{"tie_word_embeddings": true, "parallel_block": false, "extras": ["some layers without attention", "value embeddings", "a smear gate", "capped logits"], "init": "uniform", "decay_fraction": 0.818, "decay_shape": "linear", "max_seq_len": 768, "doc_mask": true, "dataset": "wikipedia_en"}
Each number is 200 + 20 x the weight over its row's rms, rounded and kept within 0 to 999. Layers, rows and columns count from 0. The size before them is the row's rms in percent of the matrix's.

# layer 10 MLP down, 64x320, rms 0.27, rows 0-63, columns 0-79
091,201,245,211,190,188,218,232,205,179,191,204,194,196,204,197,190,208,219,214,180,186,231,176,223,205,178,174,224,180,245,206,178,174,210,190,196,192,198,201,201,248,211,207,208,208,182,212,191,198,217,202,202,189,189,248,201,221,188,186,206,192,190,171,189,212,204,218,220,214,189,207,224,165,213,198,186,194,188,188,217
097,200,193,209,206,183,216,171,211,217,225,214,228,201,198,220,148,210,209,201,214,186,216,182,244,191,201,222,176,196,180,199,182,181,210,203,216,219,187,229,222,207,231,189,232,200,192,210,207,225,187,174,192,183,237,213,219,184,205,180,208,231,192,195,209,174,203,204,174,208,197,205,180,185,190,202,180,181,182,181,204
096,190,190,206,189,211,202,201,191,165,188,225,169,250,211,185,227,197,197,204,210,195,210,183,218,197,221,173,177,204,207,225,188,193,186,201,208,205,210,266,210,205,227,219,232,213,208,220,230,202,182,146,168,223,189,204,220,202,228,188,185,228,211,214,235,187,195,215,196,186,175,191,155,203,221,184,179,190,195,180,230
105,188,162,223,211,211,206,202,212,200,209,205,205,220,178,206,204,172,178,199,211,163,216,205,216,220,205,203,218,211,184,178,181,169,210,167,182,175,192,172,200,225,210,183,213,211,219,197,214,208,206,164,210,202,215,208,169,245,174,213,196,220,216,172,240,175,192,200,187,213,187,182,196,220,183,199,253,200,182,162,218
097,200,227,183,230,198,177,192,233,254,204,200,208,213,196,206,191,202,200,216,226,204,217,190,234,179,192,234,180,185,243,193,216,167,215,236,225,218,197,218,175,205,223,195,197,206,205,202,196,189,211,202,176,204,198,216,160,211,205,218,206,203,176,247,186,229,185,239,183,202,229,211,248,173,192,194,172,216,215,210,203
098,214,195,197,174,166,223,189,189,185,178,235,261,197,184,204,183,212,173,175,194,170,194,182,168,172,226,218,197,200,185,190,203,190,212,193,193,186,218,200,178,206,190,194,212,172,208,161,211,202,203,198,219,190,232,196,178,197,190,207,204,218,181,205,223,224,211,190,179,205,214,185,213,210,204,215,225,190,208,200,199
098,195,212,214,156,189,193,190,199,209,224,210,214,193,218,204,205,206,187,204,171,186,192,172,212,209,197,169,172,209,233,204,176,222,174,194,208,191,188,195,221,188,184,189,159,224,211,214,204,195,177,197,197,178,183,209,204,218,202,226,206,245,186,217,228,221,190,184,226,200,219,194,183,170,215,187,165,203,215,217,208
101,200,189,211,183,171,203,188,208,186,198,209,201,215,196,211,208,212,189,173,200,192,169,186,191,195,200,212,239,195,193,145,189,182,224,222,198,214,216,220,161,228,186,227,237,169,200,190,203,233,192,179,177,231,232,238,205,254,212,203,194,203,194,212,163,180,214,180,194,218,207,173,215,169,201,212,228,209,239,198,185
101,150,203,173,235,205,199,204,191,204,195,176,199,184,190,203,223,209,203,197,182,202,181,205,189,204,203,193,185,240,205,150,248,211,174,165,186,150,191,200,191,195,184,184,230,202,176,192,201,202,197,190,191,209,209,199,202,206,183,200,172,183,186,174,224,199,177,183,200,204,215,190,147,195,183,209,241,196,178,197,217
096,211,196,225,172,210,240,184,214,190,176,205,202,201,246,216,230,202,194,200,184,219,184,165,225,238,188,209,201,194,176,194,218,167,220,240,239,177,222,149,231,205,189,204,206,218,213,208,194,178,205,151,206,217,222,188,229,190,223,184,178,220,203,225,202,201,193,197,225,217,189,223,209,191,219,208,150,226,181,224,204
097,202,217,222,191,226,177,207,223,214,205,217,220,185,191,224,223,209,182,206,209,202,189,226,179,203,163,195,222,185,213,223,242,185,224,177,164,194,228,246,197,203,203,163,201,202,213,157,180,228,205,220,229,221,174,199,228,222,190,205,188,141,185,188,159,182,203,209,247,199,189,215,228,233,184,166,214,218,194,174,168
098,181,209,159,215,195,184,190,160,225,190,185,222,215,245,170,182,180,236,203,192,219,208,186,174,185,215,185,190,176,198,221,213,210,176,212,215,243,204,204,170,203,201,230,221,210,218,182,202,168,202,200,209,154,218,205,175,217,223,170,169,174,185,232,242,219,181,187,177,171,202,179,213,188,222,216,208,219,168,220,216
092,199,176,213,189,198,193,161,224,168,193,200,195,192,201,194,172,178,219,188,180,185,232,183,204,219,182,175,185,182,252,199,225,193,205,182,198,201,230,217,181,203,204,191,210,185,151,219,199,218,186,183,235,195,221,221,186,232,205,186,208,225,163,198,195,225,204,201,153,198,212,209,180,254,160,167,180,157,206,203,189
096,186,220,229,245,230,223,217,195,202,160,216,219,214,189,214,205,228,207,205,201,241,189,235,180,174,198,194,226,225,201,198,200,236,177,177,187,189,196,233,208,174,195,205,215,225,170,228,231,196,183,187,196,209,188,187,209,192,192,167,232,212,194,198,217,193,152,200,196,200,226,197,235,195,167,193,219,241,181,198,170
106,179,182,224,184,216,214,196,211,201,249,204,172,230,200,167,219,182,239,269,227,209,219,187,186,230,235,167,199,221,196,221,204,226,249,178,201,204,199,172,166,205,221,216,243,202,197,209,215,199,229,226,171,225,170,189,212,174,174,214,202,189,231,196,215,203,212,183,224,196,193,188,187,199,189,208,192,173,225,214,230
099,193,197,179,202,168,160,180,199,212,198,171,204,216,177,181,190,217,173,219,215,141,184,238,203,209,200,218,175,200,187,195,201,179,194,198,200,240,192,179,212,158,224,188,209,217,202,219,246,208,219,207,188,205,167,208,189,221,214,220,198,201,179,184,155,206,220,204,204,232,186,191,223,207,218,221,199,201,170,202,211
096,236,190,208,196,212,223,182,188,207,230,196,218,171,158,167,207,198,174,158,212,220,194,212,174,197,182,192,184,217,178,201,228,188,174,222,224,191,200,176,179,202,187,189,208,170,222,205,200,199,207,218,182,203,210,226,192,214,196,227,221,193,194,223,185,197,166,199,168,208,216,190,201,188,194,185,233,195,228,229,177
103,198,196,211,191,188,188,212,205,208,181,183,200,200,221,209,192,195,194,188,235,222,186,190,198,170,181,213,192,177,209,208,229,194,193,211,237,191,213,238,260,203,221,245,191,204,191,225,238,175,160,218,189,230,220,209,188,225,214,215,169,201,205,184,189,198,178,220,172,161,195,204,206,220,226,180,186,186,174,212,179
091,173,214,197,213,196,203,224,191,217,181,200,182,191,242,196,190,208,213,229,188,220,214,199,177,180,161,191,178,188,211,203,216,234,194,189,168,208,233,229,178,199,206,214,217,230,207,223,220,216,206,220,219,201,215,195,197,200,201,219,189,192,206,219,174,169,190,200,162,194,205,191,181,200,220,182,178,232,188,223,191
095,197,205,198,206,147,176,199,214,203,213,213,185,172,201,195,224,197,189,171,215,221,179,186,202,227,212,182,204,204,191,211,196,221,251,192,212,202,221,209,223,230,186,192,185,191,215,196,188,212,222,201,193,180,209,176,209,224,196,201,227,212,216,211,203,208,211,246,219,228,252,202,190,211,183,202,232,189,172,187,207
093,231,234,215,205,200,223,207,237,223,201,214,202,246,219,211,198,199,235,221,198,201,215,193,159,213,204,212,169,208,204,180,205,172,225,187,239,192,175,173,165,208,193,183,188,204,257,184,183,170,251,187,233,176,193,206,196,177,174,190,187,199,165,178,213,193,214,212,233,202,172,205,202,199,171,227,215,178,180,169,230
095,181,167,226,184,190,207,183,201,194,212,193,169,201,175,184,180,192,180,200,236,200,191,207,235,227,170,203,214,197,178,176,198,190,188,225,203,191,172,220,233,195,228,175,191,177,172,195,170,201,211,184,226,215,216,200,185,196,221,208,224,207,170,159,184,199,196,160,201,195,234,218,220,197,198,176,208,212,194,196,166
100,214,174,208,221,237,194,221,227,204,219,233,219,203,211,237,192,196,212,225,199,193,206,186,183,174,221,203,199,159,203,207,183,201,204,212,173,207,175,212,210,190,206,231,170,162,227,224,207,258,189,221,215,199,180,196,219,202,194,215,187,230,216,210,230,188,188,227,196,207,210,194,192,216,201,206,214,202,197,168,189
111,196,199,188,172,186,190,174,178,191,187,205,165,194,200,180,205,223,230,180,194,197,187,186,233,208,209,210,243,186,172,159,195,201,259,213,228,218,164,188,191,202,206,193,245,165,189,220,199,227,221,172,201,207,221,204,204,199,232,206,231,233,213,208,184,186,222,196,206,221,184,178,183,217,221,211,212,246,181,191,205
104,174,205,205,233,176,225,175,209,166,209,221,229,150,148,228,176,186,163,222,239,205,218,217,221,180,210,161,207,212,192,189,225,199,183,230,180,221,195,211,206,177,171,224,212,184,180,185,211,192,200,209,227,161,209,203,190,188,173,204,174,182,220,177,208,193,192,212,179,200,226,155,209,204,174,200,218,190,217,217,194
101,228,193,203,209,232,191,178,204,198,179,219,141,167,206,203,210,222,204,206,181,193,192,191,193,192,192,207,194,183,166,187,244,201,200,197,221,209,209,166,191,235,206,179,212,188,209,178,185,219,204,214,246,197,235,209,251,230,210,202,193,232,247,182,175,228,200,178,253,178,200,232,192,199,209,174,217,197,191,164,207
108,219,205,158,208,160,191,170,219,199,229,183,212,207,196,193,189,192,177,179,208,206,218,183,217,201,239,247,234,179,196,201,200,214,225,187,217,227,221,161,188,229,193,217,207,179,191,173,206,222,257,198,219,205,178,226,199,212,206,182,206,212,186,230,180,216,188,196,199,158,185,198,200,215,203,204,213,177,222,160,194
094,197,163,224,175,142,191,183,155,173,214,173,166,189,193,194,215,207,166,203,192,190,187,199,211,193,199,194,217,193,184,172,195,155,194,176,212,209,208,217,247,170,203,200,212,226,189,198,201,213,168,164,195,231,195,234,186,201,222,197,166,207,183,239,217,188,196,214,194,198,227,207,189,205,193,235,224,220,203,201,227
101,191,214,147,226,222,217,158,231,199,207,197,211,215,202,184,221,193,165,228,213,180,217,189,197,251,197,248,213,180,202,208,189,210,190,180,186,213,210,180,199,191,203,195,194,164,181,203,201,176,218,182,170,212,197,197,218,190,200,211,233,173,174,210,224,184,257,177,209,201,191,209,215,213,186,171,220,188,216,203,198
092,151,192,210,202,195,199,222,197,183,184,153,197,226,205,200,168,229,191,189,199,205,192,220,173,196,197,218,182,193,196,211,175,234,221,213,211,183,197,229,193,188,218,171,222,207,183,169,192,182,218,196,199,215,205,198,173,218,216,212,214,169,193,201,185,167,221,197,210,223,197,190,229,208,257,226,221,228,211,184,181
091,178,205,188,207,197,212,184,233,237,198,206,181,223,190,188,206,168,214,212,190,218,189,218,207,233,187,213,191,212,164,205,183,190,174,165,193,172,206,203,190,192,180,214,211,247,220,194,209,202,173,192,202,172,184,199,233,218,204,205,184,209,241,202,211,168,247,199,235,193,208,233,190,213,185,172,200,205,210,181,216
099,198,228,194,195,202,197,242,207,205,212,193,177,175,197,183,190,195,204,222,182,216,227,190,208,201,190,212,204,237,177,171,186,207,211,181,212,195,186,184,172,198,223,178,192,228,213,195,211,239,220,222,195,178,207,200,183,177,176,214,184,210,193,207,210,194,192,237,218,204,227,175,221,196,185,218,207,205,195,175,218
093,212,200,225,200,190,169,206,218,198,230,228,211,205,184,178,227,197,195,217,234,217,202,176,169,197,189,201,228,174,150,173,202,174,213,189,172,212,196,190,196,219,198,201,203,150,212,175,219,199,192,198,202,197,208,216,175,174,201,189,213,216,190,225,207,196,186,213,173,232,209,168,199,209,183,209,189,185,224,205,177
099,197,199,229,206,243,230,222,211,222,207,211,195,208,197,255,227,206,203,191,196,144,192,183,195,189,207,210,207,233,211,187,191,198,193,211,186,174,207,193,183,202,172,180,216,208,160,200,196,190,184,207,218,165,176,203,231,180,203,191,190,214,185,186,176,179,179,188,179,222,195,194,190,225,189,186,187,199,180,188,214
093,212,172,217,206,228,197,194,204,179,190,187,184,230,226,210,184,194,237,209,170,188,212,215,218,243,200,161,205,232,213,219,171,214,198,196,206,216,202,221,179,162,188,195,188,210,228,170,217,170,172,187,206,215,190,197,207,200,199,195,189,170,201,211,180,203,190,188,209,192,199,224,218,215,185,225,205,192,216,205,199
097,226,204,210,182,163,242,210,181,179,206,206,204,183,241,204,194,220,196,184,168,190,172,168,192,195,211,219,198,200,229,187,187,207,178,219,216,203,213,182,192,211,162,245,223,191,206,210,172,164,191,205,186,191,233,217,196,191,216,234,208,204,214,194,210,224,212,205,191,216,199,179,167,148,186,195,179,226,221,219,189
093,174,228,182,186,200,181,202,195,161,194,185,226,213,231,206,203,142,185,199,148,186,172,214,182,165,195,185,197,185,243,214,201,186,173,171,249,200,233,201,199,200,167,189,203,222,192,209,214,206,219,198,178,216,180,202,241,201,185,193,225,202,171,178,180,196,171,211,201,224,203,199,156,200,219,198,172,187,214,229,165
098,231,193,219,180,181,228,184,183,182,238,190,170,174,204,212,206,206,212,221,224,197,206,189,225,205,224,196,182,206,208,220,193,222,181,197,217,184,163,209,233,190,246,205,212,191,194,209,230,175,170,192,180,204,212,180,219,199,184,198,196,193,189,224,226,168,178,195,212,175,205,240,202,152,214,218,196,194,203,228,204
101,223,227,182,203,179,218,191,214,192,205,231,257,184,212,218,203,195,213,178,179,224,209,175,183,179,224,218,228,241,233,186,189,189,196,184,194,193,200,204,201,185,171,223,214,201,183,184,164,201,217,185,188,201,196,167,220,213,196,223,192,211,236,177,208,214,192,207,195,179,206,195,152,203,198,175,193,208,218,196,208
102,158,200,202,215,186,207,202,232,175,153,226,182,210,211,205,142,183,193,186,242,222,165,192,220,204,184,167,177,176,201,211,198,180,184,177,228,198,166,187,207,190,194,240,200,212,190,198,232,196,198,202,195,190,185,198,241,208,229,202,197,191,211,215,222,185,185,219,191,224,217,205,235,182,219,223,221,192,207,194,213
102,236,194,223,219,199,209,220,245,213,196,208,170,216,240,219,193,202,215,198,227,219,202,174,196,203,188,225,212,215,194,232,206,210,203,204,215,222,206,198,185,192,226,212,242,221,214,219,189,192,183,181,196,192,213,201,191,174,169,170,166,199,222,185,190,179,177,170,193,250,209,200,189,177,204,175,191,231,205,199,170
092,220,182,179,193,221,191,168,202,187,208,211,158,197,226,204,219,196,222,225,202,227,175,168,183,157,195,207,179,190,228,196,200,222,195,206,179,210,203,216,221,214,220,196,210,205,217,228,182,191,234,200,197,205,215,170,212,240,183,150,225,200,182,214,204,195,223,215,220,194,199,217,198,179,194,223,173,171,230,173,207
096,207,180,219,223,189,188,205,190,199,188,217,215,208,206,217,219,176,212,198,214,246,213,194,178,190,203,225,208,181,195,190,202,198,204,220,184,167,170,206,235,218,226,214,187,201,190,201,219,221,156,218,172,210,204,207,196,204,197,164,205,238,191,208,217,191,176,199,208,205,200,227,185,225,210,209,208,190,225,216,206
153,224,212,204,194,208,203,212,223,197,195,184,215,170,232,218,215,186,191,199,227,190,215,179,198,194,152,228,211,184,197,223,240,222,208,218,184,177,227,205,197,189,216,192,180,187,198,211,207,205,193,204,197,197,191,190,168,170,216,205,205,184,181,215,200,160,199,205,225,185,215,220,192,221,198,211,164,215,210,218,173
094,190,214,165,198,202,199,196,188,192,194,207,211,223,189,176,187,162,225,221,210,231,193,167,230,248,209,188,185,223,211,212,217,195,190,211,201,173,220,220,208,174,218,180,207,174,191,218,202,190,155,189,188,200,194,161,226,211,226,186,222,207,176,187,197,196,194,218,220,231,181,215,213,205,224,197,224,148,202,179,205
109,232,209,217,225,230,171,172,230,177,197,168,190,262,232,210,223,196,210,187,220,192,194,191,174,208,208,196,213,175,184,187,218,183,188,200,185,233,217,167,199,206,171,189,185,193,209,199,247,181,214,232,227,239,171,168,199,216,234,190,198,225,167,214,187,185,205,146,214,186,166,224,207,226,207,163,191,223,196,209,190
105,181,223,179,199,187,173,206,173,194,217,188,204,177,191,210,170,235,158,212,223,200,261,192,177,194,164,203,188,190,219,206,203,179,176,200,200,192,190,220,181,176,184,199,211,215,183,176,232,209,203,176,201,212,155,166,205,201,158,191,201,189,174,226,192,189,208,230,192,159,222,206,232,199,181,220,219,194,181,192,148
096,199,220,205,185,204,179,203,177,203,187,217,181,193,211,235,197,205,213,211,201,203,201,162,220,183,248,156,200,187,187,174,176,208,180,203,156,191,212,261,204,206,198,218,228,216,191,230,204,216,208,185,188,167,195,198,204,202,205,210,216,209,213,199,217,205,205,222,228,182,183,197,196,204,183,213,225,215,197,189,214
106,162,201,203,172,216,203,202,209,227,212,215,204,211,197,211,226,182,204,192,191,212,205,181,176,187,202,181,195,210,193,186,219,184,221,224,181,216,209,212,207,203,180,199,204,189,198,170,209,207,193,185,209,210,189,145,186,214,210,153,172,199,207,165,196,210,206,194,202,194,192,160,191,200,174,187,210,195,218,197,228
104,187,181,167,254,201,178,235,195,209,188,173,198,183,180,235,176,176,205,219,213,210,219,195,199,205,196,198,213,216,182,185,160,196,229,196,200,190,213,186,187,221,164,183,188,200,208,198,172,206,225,207,185,163,158,199,228,203,162,224,172,253,191,215,205,196,204,191,168,188,167,202,187,200,202,202,200,163,205,199,242
089,157,160,210,242,227,201,200,189,216,236,179,186,210,211,172,182,203,209,210,190,196,214,257,217,239,236,192,194,220,227,175,204,175,178,205,235,203,213,202,223,195,143,230,227,199,204,196,204,230,200,159,176,219,191,221,188,228,207,206,215,173,173,213,223,202,180,213,208,212,194,150,187,204,196,220,207,164,206,212,205
091,229,207,200,217,212,215,226,188,205,231,226,194,199,195,198,208,188,223,200,230,209,230,172,176,217,200,222,180,193,257,193,182,193,203,252,230,176,178,193,212,171,182,191,154,189,233,193,162,211,180,218,183,189,216,228,185,183,206,210,206,192,214,215,190,213,178,206,224,203,209,202,217,217,180,169,175,203,220,226,204
122,208,196,181,158,194,218,192,211,170,196,194,226,175,180,210,184,171,182,221,201,211,213,216,203,182,216,183,200,216,227,189,172,212,188,191,179,204,188,207,207,195,207,215,210,215,157,170,219,225,233,191,165,214,195,227,214,223,167,209,211,202,233,221,220,205,195,189,171,181,199,174,169,183,144,241,201,213,199,184,192
108,217,187,186,191,212,193,218,201,202,208,167,196,208,212,222,190,219,192,170,181,207,184,175,174,202,205,234,202,202,231,234,156,179,218,196,234,219,205,205,158,191,187,224,179,225,216,202,160,198,201,165,186,170,192,212,147,213,175,193,221,196,209,212,251,186,192,212,211,190,180,210,212,202,196,213,212,203,183,213,210
089,179,175,193,178,225,185,211,200,194,202,172,208,173,162,221,185,205,196,214,228,191,196,164,204,162,207,198,203,201,210,174,190,202,166,209,186,173,194,213,197,217,227,159,184,189,190,176,188,197,193,186,236,194,192,198,191,239,191,201,211,182,162,164,199,169,188,214,220,210,150,191,200,203,202,228,207,178,150,163,237
100,187,203,198,183,223,192,203,221,217,185,218,166,199,202,206,200,198,218,196,218,215,202,174,204,187,218,204,243,222,197,170,178,208,243,175,210,161,188,210,198,224,226,232,174,202,232,188,171,201,178,213,207,220,198,191,175,188,202,210,220,220,160,205,200,198,200,215,225,197,191,197,188,203,182,219,219,188,198,165,221
107,204,187,210,179,206,159,202,196,177,187,169,209,202,200,168,230,214,221,186,184,196,227,174,197,152,212,211,206,217,149,214,207,201,201,216,216,174,201,226,215,208,203,184,218,208,233,198,184,195,186,200,194,216,201,237,209,207,227,197,221,200,212,194,208,174,207,212,203,204,208,221,178,243,205,189,187,201,164,166,201
107,194,178,195,202,202,207,150,195,207,176,172,180,182,201,225,202,192,172,197,173,209,209,209,165,190,195,193,226,241,195,201,196,218,160,194,207,194,246,231,242,178,213,153,165,217,187,188,207,190,216,189,223,202,207,198,231,201,191,201,203,179,206,189,206,186,211,175,228,185,173,196,187,224,180,213,228,175,160,184,194
095,191,176,208,192,209,178,217,194,129,173,182,205,188,187,188,191,198,222,194,183,181,168,175,217,190,182,245,235,229,201,215,234,223,180,225,229,212,217,227,192,195,216,178,168,233,223,171,171,215,200,202,240,200,196,206,198,202,217,197,177,196,167,203,192,202,222,156,184,212,192,249,212,253,187,197,184,209,232,198,186
097,260,212,206,218,226,184,236,188,206,193,165,218,194,183,207,190,187,228,179,171,212,205,188,221,211,206,205,161,203,172,199,220,220,191,188,187,177,194,179,167,254,203,195,211,191,196,160,185,206,187,194,204,196,226,224,199,174,205,196,178,231,189,198,196,214,179,197,203,211,202,193,194,203,192,171,207,192,211,202,184
102,217,181,202,236,212,227,191,215,235,211,184,171,167,192,210,212,202,212,194,185,205,186,179,224,205,216,166,208,179,188,200,210,224,240,198,201,175,188,166,195,187,203,208,200,186,187,203,198,184,182,222,186,201,171,191,193,191,204,212,199,204,246,231,213,202,224,207,183,191,196,223,193,214,216,211,187,215,205,225,215
104,170,194,193,188,189,227,190,191,203,232,190,191,209,183,189,200,184,193,193,163,204,209,222,209,210,194,162,181,203,199,169,171,214,185,195,215,212,194,195,218,212,207,205,195,209,259,210,214,228,218,164,176,208,210,239,223,186,204,229,214,181,229,210,199,199,239,173,213,172,165,198,191,178,219,197,233,233,191,186,195
096,237,224,224,210,199,199,215,220,172,203,197,205,206,205,195,200,182,174,194,200,199,189,213,192,218,202,177,221,230,206,168,195,247,210,183,199,218,177,210,250,180,236,222,226,220,211,193,215,229,209,188,206,165,183,200,222,237,230,191,226,188,224,210,209,179,236,188,203,247,179,196,194,195,196,204,207,243,204,192,193
092,215,155,196,196,213,220,174,204,196,186,187,162,167,203,183,217,209,171,174,217,203,199,229,215,202,211,186,223,217,194,200,176,177,189,192,227,169,168,211,213,210,204,185,220,218,210,191,199,191,184,195,160,191,196,199,221,210,214,141,196,175,187,194,214,193,207,206,218,223,179,206,184,202,199,176,191,163,171,195,222